{
  "hidden_size": 512,
  "num_key_value_heads": 8,
  "norm_eps": 1e-06,
  "qk_norm": false,
  "tie_word_embeddings": true,
  "init_std_o": 0.0,
  "optimizer": "soap_variant",
  "lr_head": 0.00573,
  "max_grad_norm": 0.5,
  "decay_shape": "linear",
  "z_loss": 0.0001
}
Each number is 128 + 24 x the weight over its row's rms, rounded and kept within 0 to 255. Layers, rows and columns count from 0. Numbers have three digits each. The size before them is the row's rms in percent of the matrix's.

# layer 3 MLP down (transposed), 2048x512, rms 0.0755, rows 444-550, columns 128-191
093:118116105152129103070125142144111082118092161124124138139098109157167135122132188113096121160135144127135169148122130137117131067116123119139093197127103108165109110107094130137144150121086150
076:105120134130138108144123160162086122112081163096103145134102150123128149117170100097146138105090118140089079152103129135088107122114110141103108145111132119086163133104117105103123115128135137
128:101121099156137126117133135129103116148139134137117119118137156115149122128154155177142102179127105106106050098137116099112139101109148122124121136159125135133178089155118149109166153137146122
103:125130129124093155086151117161143130130144120080135124150086093095123119155148097121145114122118137083139135107104120155113066102187181131154156136146101139134159178147163135124152124118094128
093:103133147151123127081110113174132082164129155158126117117132106169149145152111126118145153190155100135146135131108149133137083110146117129133137128101106113141152139164132142097123132089101139
101:141175080156118124114119129124136107152131087138182106121069123135117131119128115176101089132098146140130133082156124133124119109165130114115138164125112135095078131087118116110145130087103094
101:148161156100077103125111141119152115111161106116105154151121095104120123094121159124142121145133123130139090128125120122142139151108105124111152125118133147053083144095124138179165130170154082
109:143131121104147105169106148079149135118138179100089114128100157102145160127152172113132119151123187106115123148136121091103130145134101122131164129155163088144122100097102113102140093087119155
096:124133071136140099116147128126142114081141161095135097155129083128132125102109157214112081136124168175143131089104138129165128121134155121168164130146104121124101119106155115111162108126118158
096:137170129104128107136151143116147127165133090157124189127098126106125159107098141198124187149153156137153157118134146120130113123144143135151106158089137125113076102139115171133096083205116149
111:114117123124125104114135145165155161141127134133136122124085203171152124143144145151178109128112119129146143178107064141116163124087131146115142158148151147133090130088147125109141140079131133
088:126136134136179135144141161178106146098113107134114142119117099115136130116174135255122138127129127121153118139144099174136111091123102125112124110148127100115117118114099144131100122103152083
109:123124148108120114123138148138113096128148128106153130122157127161153072152148071103137108139161157141117152108115123116138104145121126096131054127118138099142120140138110152118162105092089138
113:135135072133154109108134105131119080124125147150085145093144118125153157114144094176112143185123126110134129125165142129133148110149147141162121106147107095146133088092157138119109100166129140
090:109149135135121128128169089136159123119126135110085133115099111100115109110153112151140112105116122137103167109143149142119116147123107135143187117114158111091129094113116116133082139129132117
098:111148146096127096151179151152135156121151099145124124123140103101161111098117088201143122140106156137099087100129128126117113114147145071123152131129119118154147121091104138129127144146108113
094:172101110146092101097149148105103098108116172180150139114173168150158088092092153161110120141139101141166077090070125098132088112128126168093148119111164114154075123060134143134124113165094104
096:078107134120120111090129069108151104097131112161141112137124137138134153084120074127183089117145097142116135075113125126139102132092126144172158124137129126108156110117175149105145129133103115
127:159148104185123159089135136087163131116166090129152139139112146100120149075137096100098137123154132067117106092141153161111105169104119089136098128127129111163130180154090109140131100102104137
110:080167111128150142130083138155139127162134127123108097119132087113115141124140146086151141130144085150122133141140180120100080115190140165132126122164134119128102150112157146099111080176131138
086:117117114154144068112128123144114128161135108167138147139163117113099138150143153067102120100134131133094151127139130155085129091074121124145135174109130179103136174091134130169133153103122088
096:139173136155159123170100133079139129137114119147110125125160121140135138109165130152086170097096147124150113139085113118061096102157082121123121139116161129104121123119145095103133165100169094
101:136127110119126160129145149135148117121101076108079116115151112132152126125121116180129159128158135141087110130136127110103121135129180121146133100160122131123143162140110115106221117134163097
118:117110114101147127105130122139101111099143094137127110152098103166131124122152158121095139116113147176132132166128121112075110123154072127125132123101081119092107124153146112122170085106126094
104:106135133152110108105130107112125154104136128164161108149146136122082136165176120101130144119121123150182160100130121100099105094140092137103090127134170135093112065166184091117096137107137102
097:128169132165125123121118149100121146084141079140144143102118124114114147117146120140106183125119124165131162134150153085110112119120162107097104148138169144132106138134112119112145099141104100
111:177103153141165109124117150123093153095091121109145108078142134116138138169147151178135131153138137105113099151165157139110109146089110079118094138160170097139166128183090119151133164124125127
097:148144100147147113153167123150147128131130142146136109136127152142120178121115152180145121124106115077125156145074114105077128116152117116164109130141101141162111111116136160111074143081163081
097:132136125142112121101131120134106161125139135167131155141164134161095117126138121157144173159144119132129089085110114145133110120102131170151135143114111148152089137125117141116134136125156096
098:093149136122140101124115113093145116093102161140120142100133109105125101139114122160115074118146129152134141120075142149087144136057121151107151155135154100136136134128104109073146151168161124
122:148132133098130119123106122108117155126108151088134109114145091135109128117108129118117109133086146118110123136115146115127091118115099127123122134157111110158092137137133135124130084132118129
105:140154161089133145111192145148108151147163163129136148121157134108140124139114116190109167138158151087115141154157140125094118119093143161141133130137115111130175160098132116132118120136122097
102:086157133119141122082129130095113142135095125139080090143150144149130140141081122139080141114151124090125144167176111151137141124093118108128163165135123131095113135117129117140129096134109095
092:103152083130099158162104096149137157127088136143141112107142136082130119131140107172093093139137103164183152100131141145137123142144131137102114127166116117179131160113116134146117058140125083
103:100099141163118134129128165111116114138125153116083125102129106097148155167143119255059141173119109136127119111150139119137127145112119134152098128132098142114108160120112112122110133126103152
087:092119093191118113148166143117130167177134102107098160151085162090137137195165089174108150126148164100115155102128164167154139094105115119111156111134132125109115094122100109126126095155111127
107:120064109140133170104160127158093139101152130146161129134155131099110113171134149180129115150101123124088122093158136155144124168128137126101158109122111115129089143105103092094147135066117159
107:071157126155098082094136120112128142118159126156137125118134186134097127107159130181119104113098155144133116171075112127106117141147143137133089075161125137097124118123139096123099148139155136
109:106130104113117112132115193070127137144120142139109114120139098119109118179145138159161135145100124141123139145150117104055067152103136127090093108118121146119145085142118127184104103144115154
087:147124147132144113122112088127101170093119149130101118155135101107140147126166139200150128084134132118104182165131114123109118117155169136130134153143122124142112102121149146137189131158127128
100:165180100077141138125166098098138105119096138075121139112130109102155117151134135190134150113105154102088122139113088116069146126104095136099143152121155140149104125097119133093111102128130090
108:171140159118104116122126137114115159130103132103150116102123169137113162132112081211131108142107110137111144112105101158136080111106139128104094093155113130150132141123099138172083141169112147
100:162159132110158121166170126130099176157114126121129120146121131134122170090157145155155119175159167152119154141127155165139104198151171136168126084128105121150147116101133120158119153119122138
089:152137089148147144140166141129100133167124128116147083150137111121140105161117174151121162105154108116145122140109152151094117097141102118162109129148128106100134179102134101169113121139127158
089:104151119120134140145143140141125120126143101113133118079062130148128093117102129090107113111137123124153161159108136123126127120140112126165109113105127083110067130085117124104084159177170148
096:091085116135132090129165127104109127117130078146122126099113103137120168141139110254097098083128085162109129125139137109140166144156128125130139137075132163130116112115101081155122103090124114
102:145165140142143123131110135141142154100086067077155128159087136129131103146079178149147073117105142139128139095078116100150112123162149123152119106116125142129096164104140140118136103121102096
103:109184114107143085123140180103141105130128140121104145132120112139129149114104113208172151130134104104130110119161144108162136112109130087140116144144109133115093123140145076137087119144130129
090:113124105136116115108091080101144122150081124141141109111106104125133112146147148037128124113142089140152137130126129147093141081184120118106141108127093114168130182136132112137138116100095113
091:117103119120095144142131126106139119108119139110122126122140130157120176181134165203119116141121174165131113153178147095147093140130085141196105090156115140142146122141082122128125132142154147
101:154173079155105102109115100154088086133122092098114150116088145129102153123109107156135114094116137147195087134122103116124137124136075101133133100126120118156123125153119136178152117104161147
091:126111144112125114148137077076154115124083100126096152140159091150079113131125166169125111113077114111123111082103111139114106097098125133182109113167132161101121135158121127108120177126128149
103:147152117066134121155137143180169117147142129170146126132181118100120128148130103180138142162098126138113138078114116142129145157174121122120130120121144174153119125108124120144103099139144106
114:164119083148134080171132068116076151127116124104111109095125112093112126165132179116090139093178134172150146084131127115102129149104105141121164108136108191154104170176140158112117141125136122
087:153159137145138147150138136187138113139154119128131148119118132120125085136166110058132100148100112106117143140134100144131093122171128117100127129117105146139164098072134089141097169140108159
105:164083125117103167129115167149107165081167123141161125122109171101141116159103148157132132148131107139145116134148134093127126119125100139114133141137140130161150145122150118149134111095146173
077:140120166146118098097129121128135145128084112115124114121157144133173106139174139099158125104116093160124131124108103069104132074145119119113118089125120098138134149117118157164103167163071105
089:116133105096143103113128115181101097134126145172142116099151148126088187127123119186122161129116132113164147151130127096123122114119106124139084089086134156131105100155097116171108118108152095
092:110128122151106122134126073135109130116130142107134126104152083175099139135131122156155140114148158115109150126134134186071126136106125134111147102091089092171139139143131108142146074098111116
095:129157110118093128112120110107106095133148147145156141110155126152129133153155166137109133139105155136152151124094125154125121113160123182124126147143159159119122127128111158138166089127122104
106:151134144172132147083114100132165167125156162098118100113149152103092120142108137230111133129120088101109124107120133133073142122121148103124128126120149140106118107168148095101128139147118172
087:125122150128136126065125160164136122086131123151098136127136124134165059084179130190173123126129116106100122090145147106102121138140112094125102129113180117127149148119101114125101159080154090
113:123138154134115124163079166091130126073156134157136107120104131149137172150156101205158136187135120178174143092144198119143121138119129131124110101148122106075138115133134161077126107137117177
095:126130103166113154123136124102115125129127147167134113130115127114119090128121105135111086124141149084165147108108121149169145124142115105151124128109152108162133120148122105153107106157112140
097:145145162163133125126174121090125111148139104131120159136113114099114123065124103202163110156171073100120134100173158111125117122114131097139102140150119127158083109127123101135077112144153102
088:159128144100104110108122155154121119092124136131145138128102107115135084082117130182122154150102089139138146102103097143125108083083110108137132134141090078097139129148109090132143121161129095
113:115111101109119137134113099122115172138106128115092110162098109139098143165143165141103129123139148144123165139108101113142135129170132138146124122147205087181139168150137133145106076139113149
095:131147141128135138053151167100116084141127166122093150156099115087087108115127124180118120120126098100157129129091114143130093126093143140128139145113160115111120125134146146084176094139119118
109:134148168118150168118145123124098127137142146151140096187107141118152129160126099092169079110102101135159132094117142129123114102163095142130114140121163108152141147140119096092088153117128143
095:115124067113120130083113159118132120115127107152148132112155168130120158144157117171143091097149122093173129109105159133133158134140137085151160111089107117134135157123148136117117097100138105
094:105106186090142136136081129126126150112141141196114130123120123147144109139072145129132110113096156154092138168114117151133132124111104115170144159105108116109100142149128130120116100133131127
082:136144131135100151155126126149121115106075079164116090159135149135174133133141130192132152108111118160146131162119153082107208104132104121127100099137136101083120107136120103099138099109102165
110:118131120164117120090101161131132108113100086146136092137095112064114111153126090063105110149145125106146131118110120103130155126140111139110165112132147107149147079089161167114112100154177126
112:108118087163130106134172130104114136111118156160119147107139113140120135091149089181125116118112168116141064111107118113114108131146140180106124138138131175185100144115071118110111105088142180
119:096164119170106139119135116128137113138141138143125137166159130146129143145136115094158147155121123162078099147138076107105150122132117141106089129065130145191133165100126148149106182129101150
095:160124086133106141121145121077114166066094162135169171131134166153131108121133133255121089097097160126146126104131146106121100146128101171128109144148169099165152103133174123098107088161126124
100:152076144086105119110110082124106129130119095115130156176144091121111107108112108215116138147090174135155132099126156145147179127140144098184131124170112138137103143138131151129099118094139123
085:108111140136130073140143149130100165134113116123112144128138150123122113097151148255100112186100147192149097105132134138115115137123159154122119104102114156117110105161145120054111083105126112
101:082106098170132140089107122118142134101139150146152144111127134073167121128145119216138121133121102135159139156105144098134118120141119121167123110128149117135108134096151101150135132146142183
097:166144135086110139128122133111169152125146177147098131146162153156106124120134088168109138106141119135156073088080121077130128102080088163076126099164134115141118120099158119119123163098093116
116:124151152156175136103104112167132118144149105107150093130121116131141144153144134178159118127119122118162100100137105135115123151159133123138074111121143122087160153155099143089183113109129070
076:118136119144145119119100134139063102096106142147119119142184148155116120122128114174165134107141160132121127097155129143123128130109144103145149130108140123067144153151113137147086123101116069
103:116158118153121131165123096128147147166063100158142126119102111128101139136137129136135126075132175132173121109120129166109117169150147129129128115121114123115141148119127110116126090092128158
093:135115129129140094129114132123094087118131095158097132116161149118123095142146139081161160149153150114108120144140150093125078140127155123180093104123137102125092147100093140133135157153142100
096:113088119116146120132126116121147160094135133132203144104080122098102092083129099207135134132116112135147124144134137098128133130125104171149111160127174186134115169119129162119142115109126126
081:097164118108091122123137112113147116159115129122125114141095126130162141173127059077121110120142092111143111116168167153154143150130109208116130105116134095141111118100053101121123134140133086
105:118156080168126112094143113130075155157156137128133116118111125115127126101145120106089104109116122086122133129143132136127117114096100114156127108102115146149133121112134164119152130101146145
101:147134090141152152125126087114134127154153111137207111129105145154127131105106130195101079147130133162132153081151169149114161124137148125130112121145138127129133138107138164160116069146131092
110:052160106080109174153084117129153126138133124142097116167090141139099095136138109097141126103156112168132119169103130154142142136138122205122163130093161101125145103081158096084144085163141138
097:139094112131157127076137157159138143148173122096146128114134114159142154106124158194148144154136128086131105118092122129142123109118141124093108108126178115152135138141134124113102162138112104
098:119123114113136135129108124094149129121106146172120150126103109129096092117149110061197116152099105116099140125107112115139072110125133099124098153126133135118123134163118120112134124135127112
097:160110109131097133161124072124137128138117052130102145145119135166141148118155131186106129120124110146124061134102121118168108114084117114102117122123139130129122123081091135174126123148136125
108:115134070183121110107112098133108117123117134137130161163112107133094142153123128113099110130146165123099088144138099126127151115125078184110132130110095133136096179153143124119131156110128106
089:137112135145107150098108165108116151081136176157181110168154152127126141091137120204130087159141151131146127159128123115127132120150134163116123131115151134104120159098111094130118126104107166
092:146089117151105158151125132150126116173143126114129150136122110117134117102157095120140130098141100103179096139162113131133143150141117134135178140171095157144161093156084144120163155146091138
091:124082131112149151122141137171139113094113126163138095131114122079157094124155121255108136123141132118150104100106136118120160134147146113159097103155135071106114072105121120116160158138127092
104:102118112152110120106142149139124141108118108115140132111133161131104185115143106153116097153176106172141109104133067143102148086150097131084137139129135135073132087059152161156152092134121165
095:137170164101127112158119095159144104163128154149096152107145126109096132137123091137130116112139111157178124097127148118152137144129116182139098116101116181152115118142138141156087118129128149
097:142130129132111114162146141120159138158101178123112125073138122137124119084151125117159148135141129121162120147106093109128167099152160184104091104125103085142092149134165106131138124116151141
112:125125131117080118136127115152109135138130136129117157125082078130123121128113137141111171093141140077143141154130118123096132094146103162097112120122092152116116145137125141086145119109109145
097:163176138124103117130158133085098091131152136129132124148133153111122123097178128203138132177117147133126127107110118130152163088172122119113138128096097105164163133125164144131112131094093148
097:109114124143113107117099121130102148142106105144094123132112088164129101126131113038130117116088111161140122113131133114150111094161112134181096118132161154140125134122145156100154123115124135
094:096159166114127141135095160131121095124114128153118127101150132143151116098113107178107120136162124109119168129122175134103132133090140146136141122157149116127155124124144108164107116122162140
099:177145146125102169083151193115123149079114122134134127108118108124107130117116131220129131103146177103144079156156117155153102128146130123087161151140137151131096095090161075148118131129115136
100:176184147129083105145152108127135124109099098109160107129159114122139117088170142189105114114150085097171115128121088126148154098143108126170110122129126146143128151138080155153120140120156099
122:127143197141174128137128127140163156118093120118147103129100113135118145105119143159178123087128159152160132143114093123151122117109108204099161142138156148099135149112125113112104094143165140
105:111114071146164130107125151157109113175142111179089170126132138105141163112131099122114139143154128151128118160142148144095106107124176149131139106108116136094134107134070134078107129158122116
# layer 3 MLP up, 2048x512, rms 0.0541, rows 445-551, columns 128-191
067:164093139103143146133137127094104139122134149148161098105150064116082159104098130176169134053103121129136169125161151126092138128127115184117150115121099144153141148131141102155111146098096139
114:124095153156153099110139119151105153141132147105137169123148147150138173129116140071121146125122176129136142097159123110170113081144131133177122127083130124141090139188145161140141153128142131
105:128164121132106112137136094125159105139166162170137208099130126136145106137099170097161131099151090131133101148163091109138112099086124145135137170138107131133125154087100075185135132137117080
106:137114175111158136091146118127129114158121149177137130131118134134132119122136129126146116129132071091103127107138140104134156120123135139059155180093113123127136139170145133103101118062090124
096:131176116077161112190117130131129151118134176100123137127122122130138079131120124097133113173108121137099100109153123120089118077104130138104131141118141140147109111138125143118133162124144093
107:141065155105131097142111159146114103136129148167124118132154126165148109113147131096132105104133119161116076148171117131098079137084093154111143154120145081095136112142095155158159098139129173
112:133136139090115124138100079123165143103139134125131115140164125097128129117135147086137121131109121092129140164104154163109149079138129110065147074126139102128136154164142120125146141110140139
095:124181135138113122122085126098160109154109136156129086113078139128146131126122108057157118103095161145121131125113108084124124144170143149113122165097125122123105136135110122141115110125140149
098:104108141137124144157138200152087121092130122105156154119153166112111134131102064120139132117131128083188116100120101122117122146138131140168108177110115164127150117152187129126102118151133117
112:123107128128120115150138152106146119179128134134152102101105178129158113128115150113115091148113157126155114137074137126136085131129106123144107067152162110123107161123100113110099145138150132
079:142134111119178138116093110112135122104159142140108079115130124139094102158101129093106126120144118147144150112112150094142126142165090111161140080101081126138164141103151110088137075131119148
108:154122095127091122079173128158100096108146147113118143100105140103117150158133127091174145162074138143107117155107107086142123112099160078143125121153120122087118131158147167182134145156126124
109:107137104119124149123114130097114157133145137162150143113114106112150162118106118108132151132128121106123089120169092074123116098109124124143127150114121130114144132121126165098181114156120112
083:158071121095143135115108113150141155141132156127194138124156123153048090063114122099137135119140144149141132144137119083150135131134163109107161124131160139105134173141136116107136097123147116
104:143154078157122120085124173113120085120128163138104108145145153129132109103136116122127123107116114063143124061168118113144115116150136156145134117149098117108109171099137134090152127119108118
102:130120112098088117099121144097140096139117141140181062121127136166119111079161158071140147124174176080105106144093133131139126128102090142163131122073101154112104192132096142104110111104118116
102:110158118139116115131130097151143113103164152128164128172168093112058138130071160138158123117122126113131109089143144118150143164101115122170105128113128099119141154142100108124148126124125138
113:108131141103116158107169106137148137132142122125137121120161092155114179116134092166152144122121151132151160126096118096137161153144114168088126131106103143127107173143151111152142117122132119
110:141123135139156105121112097187098122121107103144132105101182134127121156097129079136171137138097065113142146118129148115123091118145101121156125110110127134111100087138139114148126097141122146
087:103101107116122122129148156146128155105139138118120112099108165154148093104121127113149126173143122086174131118141153088138137152140132112154118177137135105110125091152133109108110149148151172
091:145151139121113100137105133121134134099094134133133129119145158146116103152152153078163165097124092154097093183116138166097148103128125104145109125123076142160156132140150128137158111112130103
111:113159134124106126130086127118162111163113120134155135135125120127143144116105119096112131107160132162106109119125122142135138077114120174119067100116134130121125106141141139141140115117160158
110:120149128067154155161130136177108125115155136148140111146152129100102132129158160126147134131138130139113083157161103072122132135154117119105148155090104083101102117166086089125156117109095084
102:165074148112126094104129173134095149133125159139157111105109105119141136122143135109159109116148105129175129155141064143101135128134154171112147126110125099133194160100128171127155127134068150
105:142154144108095125102149149152140208123147124145153130130130123130121155138094110086125062152094117131120124140146104081132169089098140086107120168126148121153095082139149136130083122127089121
107:158101153089093130134171124138117147108092103071160150083099116094107104179189150149111139179119112147092098085097120124128078102115115095141139146080139143114168124157150148154123098122133089
103:146080165106118118145153136200160148117125155120180119129143124117132137147145084107108203152100137084098127090168150144149119135138130148137123130129129158139176126109112147115160140085131138
092:129151144120181101092104145139100118092098141176072122079115110153148131148123111178145105121100146171149103134121109147113114122151168135110150130134128158110083146182136158141084123133125119
106:134128158138121108117126140190172086113127153127160129089097147134099114110098100077115126141101100125152135130124133118155150123167114138092125117097169101159140112142146177145101157131110112
103:129153147080166129109133130132083084136125101082161128117132100134157160104140145064127106091107148118148146172119154142135091127151149087170105138147097127149105099134075151172147108118170166
101:127114159105155122128185081111145134123151117042112115125130149100066091184110132126123163139104098135136121126129124133095109178165114122145160139126094098117161104164139109109118157142131105
100:137126147139156141097122151102147084128154141148074111162170101109113127101145124117148140190144120150117178136100150154143132168153114112128162121155110112116118135183122156167111137148106140
098:173130114115089091082117179141128124120145068114141148099135159159177103160107123065157078128094167129185141101060110101127085136100140130091153169122147145124127137152113128133122147125152128
104:142092163130114151128131164137061160103082126138106120114151159112138135126107126190156134165140171159129123155115153136125099128159125117128134088133089142113120160136157116148112153133143136
091:125125159143183168177170114121159132118116135127108097166097102139110140134122128119157123100126110139122122135115098151100124131111129117132129113092096127087109124121139142183110131149111132
099:109114119117120137079097136120194118110134128094145103103144129078122119125096136084124143155145137142163146117142157146191134116165085111121134118101102113168129123130115100088107133181132107
111:114135138122142142111120141123175115109150141179124109136141171153124164116134109059098175137085069147180105173059066135127092169101145097090115137144133151096109117137132129120113122121117135
105:124130117128154125137142152106113118101148105120163166121107129106119126129146138076129155099170122111085173091153086152137141130118108134112158104121125137073115139136182121138101128126147136
104:120148121129115074150160129139116091099122119152119164183089149116142116139127167100119084127101118075112123142144179112137121138131130103123124126124137123124106147136160102118117152150144071
104:110134140160119154145139151119163122114124128106130109126120165153139120118150119106134093145121129154125105109127120125120169076140117130119195133126102105140136140146147182109063119141122144
114:117151135104114154163131131097132128126125088119162145152191122155114143078137039127110114121083098134096099168146115149109104127145128109125104161122130138137177152145094164121153145158157153
105:142080167115066130121107116100093149140067147110108098080132141100104165123169100117130140141135091097145149140114127126124123160087153135132106115100142082141110134183108120123156146166095111
105:131094133088129164156105113137150118146118138146110109155159096104143120152147149109120166104135141114138135093154151107148088142164145173143072114175112213132154096150172162134124089130165077
100:166122136105131105111128115135111133099139136132130158087122120102113144098084123125122120164131121117148109116121096142097111129169131178106107120121065105109196093203112107098123133091132131
102:113118109121128136190159136127101104138136145112134147100152095097113102142151115175148087137142149121103132147145103115142134119136117147123126140148101133157151164120107131138157106110145156
110:128141180128127130143107111141183158109135106109135116137095121172141114167158133067113083091134117111094126160095105122099123109131159113129105160122153118125119157137111129118105120127126126
103:111175083105139143158138126143135121106143072109135129123125127114162108122143132106182122116113122100117124099117138119152149159107083137133140080135082108184096145112095123130145165131086147
109:119100153122125104143117145117140153140145125123130147061135148104128123129182138132137139141122121136151126134137146166156148115161101144086165131107133134107130107109114147170082097135097142
097:121126158120136139126091163136136129153110091127137136149123136147172125121114141073158118121143111156169146100098148113139178092116119103129154135105136125121127127124214138135160132124135145
104:130120122143132101096078116110048120130132129128146122117097127112132156107133069135115059124119100152170127133164075134119131127106130097136154069134113078105115113135094145162127129121101145
094:101143171129097146164114139106138122116127157138117089133186106113121108145134113157094124146102111113097116144132113099122136191163150159129134151127079104152135128152119162129092126104122132
108:132143125149115146121141151145138132161139098148144106124161090083118109131146115109142143147112125137133118124107126136126114129121168120110118170130105106148167151109162151153129149170150074
108:094117111097155115167137154144075123089136151111098168123081142107112117112121134111114123141132126137139154160131070101106123131108129123088131125136160127162108145128158140143151145136126098
091:148145126078114124151108151106117114193100121160122132094135149094088117173068065129130108072146158111153157097095158122133105126120162147113110143122122145171127148114131116161125089125112133
105:154069133132126173147132111103117148136112098109144148131140157131118184165099138106166177167127128119140124112139112176124106158104127115096115102126151136099113119156131152140112180155143139
071:139115145148137127130154131118114093085089111093135132120200140105107095108106142166177145111118098126169128119156142154123138119146119134124189136153111132129098133130117124143096109119155124
106:177184144115145124118143154110097150113136142151132097118109140114148184106158078141166101163111100103113099111121143152116122138113086130153129141135129142086133100106083178159112134140120112
090:110108147089132176150108151105159168132172125123136142163134135138119122100164087032124114133140121137125112137109147115156145099137108212092110117142161091090113135145100145115138150127130156
103:100141134129173135129145110097103074117190136138108139096133161123117115113150151088136091111092080100141126177118161131113180142136171136120087155169094096120133160135105161134121103136121121
098:122111075161114099092128139166142124155132134118108133126122141117137105118111120125132128143112173153096107125183150147096125134083172176140157145098138152088102112131115086113105161112123122
094:126165101107121106095108160120108153122164131136123152141183130170075155112124114167122154148147119088159123134129108096135119132078086138144100121102181148129105098146098133079135134129097162
101:134123193128186091104140138115152105059129151134129130139139146152133166124123123105135139138107100139106112078156143140124102114103144156131080140100105146139132122143133123129186140148113144
094:128106160115141151137132169146123149155160137112106127102155107123122097114154132114163161124106147162100110131131140117136170134157142150104150181146138151087149155116152100126201129161137081
097:132145138102141120140148139094115094083134145156141134120123200127135117141098115099143100108129103117114113138129098169150117117074159137117123168133104112118121109134126169121131138120137106
073:124115107123105164172122113126117147157136117117155119165112100120102129118108122165086127136120143147153136139174159106148158139106137127089107144092109182147109106100153144148119097159136153
111:086135111140127178167113117132099128119135155151132140175123157126115157122082178073140144146136128187124127136142155109135165149149133137121123126095153156139110120123137160136127174150173113
094:130114132123132118130134145108157140106160089168123118139143134070131115115159101111166164153099127140130115149141085160142127157128133137147129169142092134094109115136100163145153169102125119
102:133128173108111163137213164129112126119132098174127132125099092078133105140110116123132122165122121133113122143159095103130105081115131105098114138148126140155075177138166138109103154152111125
100:126114091145126123132085109154168121175099162178136160121157127137156114146154103125095127141130109074192149097124095119152156096153106135128127101112092140098181122154161104125161107125111136
096:116127159128157163085131128126124106180085129148128118154129130143107095098122160168123140135091175095158145113136134123178118101130104167125113119142100106132091112154126149123119124145132111
083:095103124079102117108113120096120119136146090134150117127103079149134148099142156141108098095172133044146112178117152127087172140108102086119087141103112130108106167150122137112122093136134153
109:115132174158159076119152123131116150101130118093133138080131135146118113108165082135116163147135106152152159190146140098138089148126102117098160139121125128103116120157119175152141116086143115
106:144142161113103138115122127118133132103120169102094123131157148111105132095171114101093089092153118112108119110079090118110118139126128132148138126102094128123095172133114121132178129109119147
109:163141142112124135130134156114107118150191177151144156131141157166110156147120079144124149083107111129132097105114117152155126158156166119137081129129145132129112135146130116135082135159121136
091:083112141108153114136110149126084129128131084108151174154101110089118113149120125126145135199146132175145120142119118090105150116134146130121087082095096175154133106108188126148127118125158139
105:124100137102077134142169148166174104141123144132136124178119175149171100118110147091141099105125165119115170164134121121126126159077132062138147171156120095122140165131103152135124149154166107
086:121141159119163135149116110139154158136121115112082134142154084132094141129124144090111159108144105079142122092110140115088122129132135143114146072111111148143094155093135109089114102152143134
110:124119116094125141113088087102177165142131138134144147140150133088103118127155128099118109135134078118128165125149117094135139081094093133091126114164126129139141119146073155119125142140127114
101:070116127103096154111122153150120064155102107121175108142175159149115157170157147131125101104148099149131135143147153119127110127129113134145130125141137162139111178118076119149100116116109134
107:171126127107117132117165121101130098130158125115101093131136078204134139090160113123128170132110148118121131090155163124168169135104167106125137140146110125128146135153124159159130136125120122
076:145162098146195098129108147146104166133133131139139143079126127131096136159138087157088131111119149101137136126155157126136124132075092128130118148069109120123134157143163103109112144104109128
107:128142106123160122138139149094125160098099134144149148119155147084171103159107125104111145129131145150169112118106144167115141129134145167089144103137118111124141089137179123142131137109129137
099:145133145132106102135166116165134153128137094113131114128124122133131111121083098061182136131132150152157137105151114120108103103160135106169140156121120143100125099142161155147121115124138100
102:161202173144127118145095125112116129167141089137130129103118120137152184133114153121132109107152122093123122130127121119118091110150105114107099118147117164111124124127070121145151141142093139
066:103118112134122153141145129130076139125157125129111140117157142109129100078106137198146097140122137131089106168093080126141101117125116092092122139073132143149121122152145133156117129140123133
100:115080169149142140116128114121116123150079146108143095101138054082151087113182138088128150115122086160118153122146139126117155115099142107066109066091157105173118163136113140102138124126133127
100:153136119164133092063149132127142148092158133176131117138122100176049101083104131122125143102126160127123105164132159137137163112155147115091163115095148124120175102121092148157108110102152174
103:079137127131138129137112133108120128115164124128146108123099155119150120078158121056102146133108095120102162157083078108126159108165094129111104126117136172127117118108150167154124140155152123
084:140090126123132142125127153120146184115153124118113123107085079161097162088128141109110139105146131173169114141151140128110097152135108101187129186101129057124145099147115107096106132125119103
094:121129165118174125108168139143142151137132098151145121133113118154133150100145132063164109130133129122158092101120126162096156140133128140109105132147088128102126115099152143129146151144115115
093:119127141145143132097141162154142099131122132108181060105094098127148121127082166160131133140125145121132125143141151112101123110146156143104137103110145088133140120150135131104109111176107099
107:145111123145099161134061127151152106123070133154143148117111130133140133112157164125130114131108180112107105149147088185108136109136150138156146115118133120091088132115125108150131152104134131
073:123097086132140107139120138095106134121132137075164139114139066130114133135155145136126118098138162112137131161151129130164125082117131137154116196103125109124152071122089122143129090091124163
097:131150112171157090142146115101126128125126110103151091176142149158160119145097170111129139116148129111094132133150134112107135180118152146134132117124123112158075111146146153120173137154115154
088:141145155095129163135116138157132134144157110094095144143113156134129122146087129041134131185133155152128098137098136181092128143121128121131145043123115159194108150131152117088124120119170148
098:123127172067136112152127118147117165102173077090171174160106124106101135133091178108141135108136118140095144163169128125106093134118133133130168129098142168142121126131124168133161116135116157
096:125123139126105086136129131165132128072152096139108127214124125130106108153152129205197142107097121110099137131149121098149149108112114128146133176139164118128162143142163141152126143112119178
110:160106121122121128162144111122078124153087142126111124148146158145109124140153134152168139174110143122142135121113117120100128144108153103137117133103117115156141122130147137119071083144118104
117:159114139172121141114101130108102104116102170128147169161099159096135183135091085051097104134126121109104156172145147108167115074072130135136116155104132123170171120169153148192131145132156104
105:152118187144116154116133143102141103167095127153150106099131128123094140095144116110141080124132158171140121107132130131150122127140100112123165146078108139162156088079136137136098126105077097
099:116139103124140136094130159146159137125086129129144154110125156111135149108166143183148132126117152107155090126164120138113140138103183131098156100118151153082147132138120114123125142144103151
104:076121130123143120133090144130128124086127124126139117126149099137112136108167117107114126059181116151110155118185141119137131146156119107117141093066137104114094178196116146099115153152144146
099:152187122104108125110138150137115155169087098111102112140127144129153120136145129148130133094149185104124121137153175127141152113152113125125099119124108145168151161122096125146130143118106112
107:129197116176148158145153108108109142132155108122126130118128133179156130143121116152151124115087133138110109167079110159102143171175113123173095101142132138157117109091129160144161158080158081
119:109139133145137138152182108080132169120162105109119152148120100122141147146124117105117133140115141111143148087108100172127117145126130144119106096125125119129155161145155100130091142138184127
109:129115148153178104081149129150126106136151132164177150134138157137140108107076123110117143174133170129155116106124136138112112147081116112147094165100136160117131105120187110077141152103101136
099:132135087117146149112138160176128148114130115094133119149118109152126141135140145116146165133142127143100149090100117134099088143120141124094070159115126128098141093138077109173145106116132122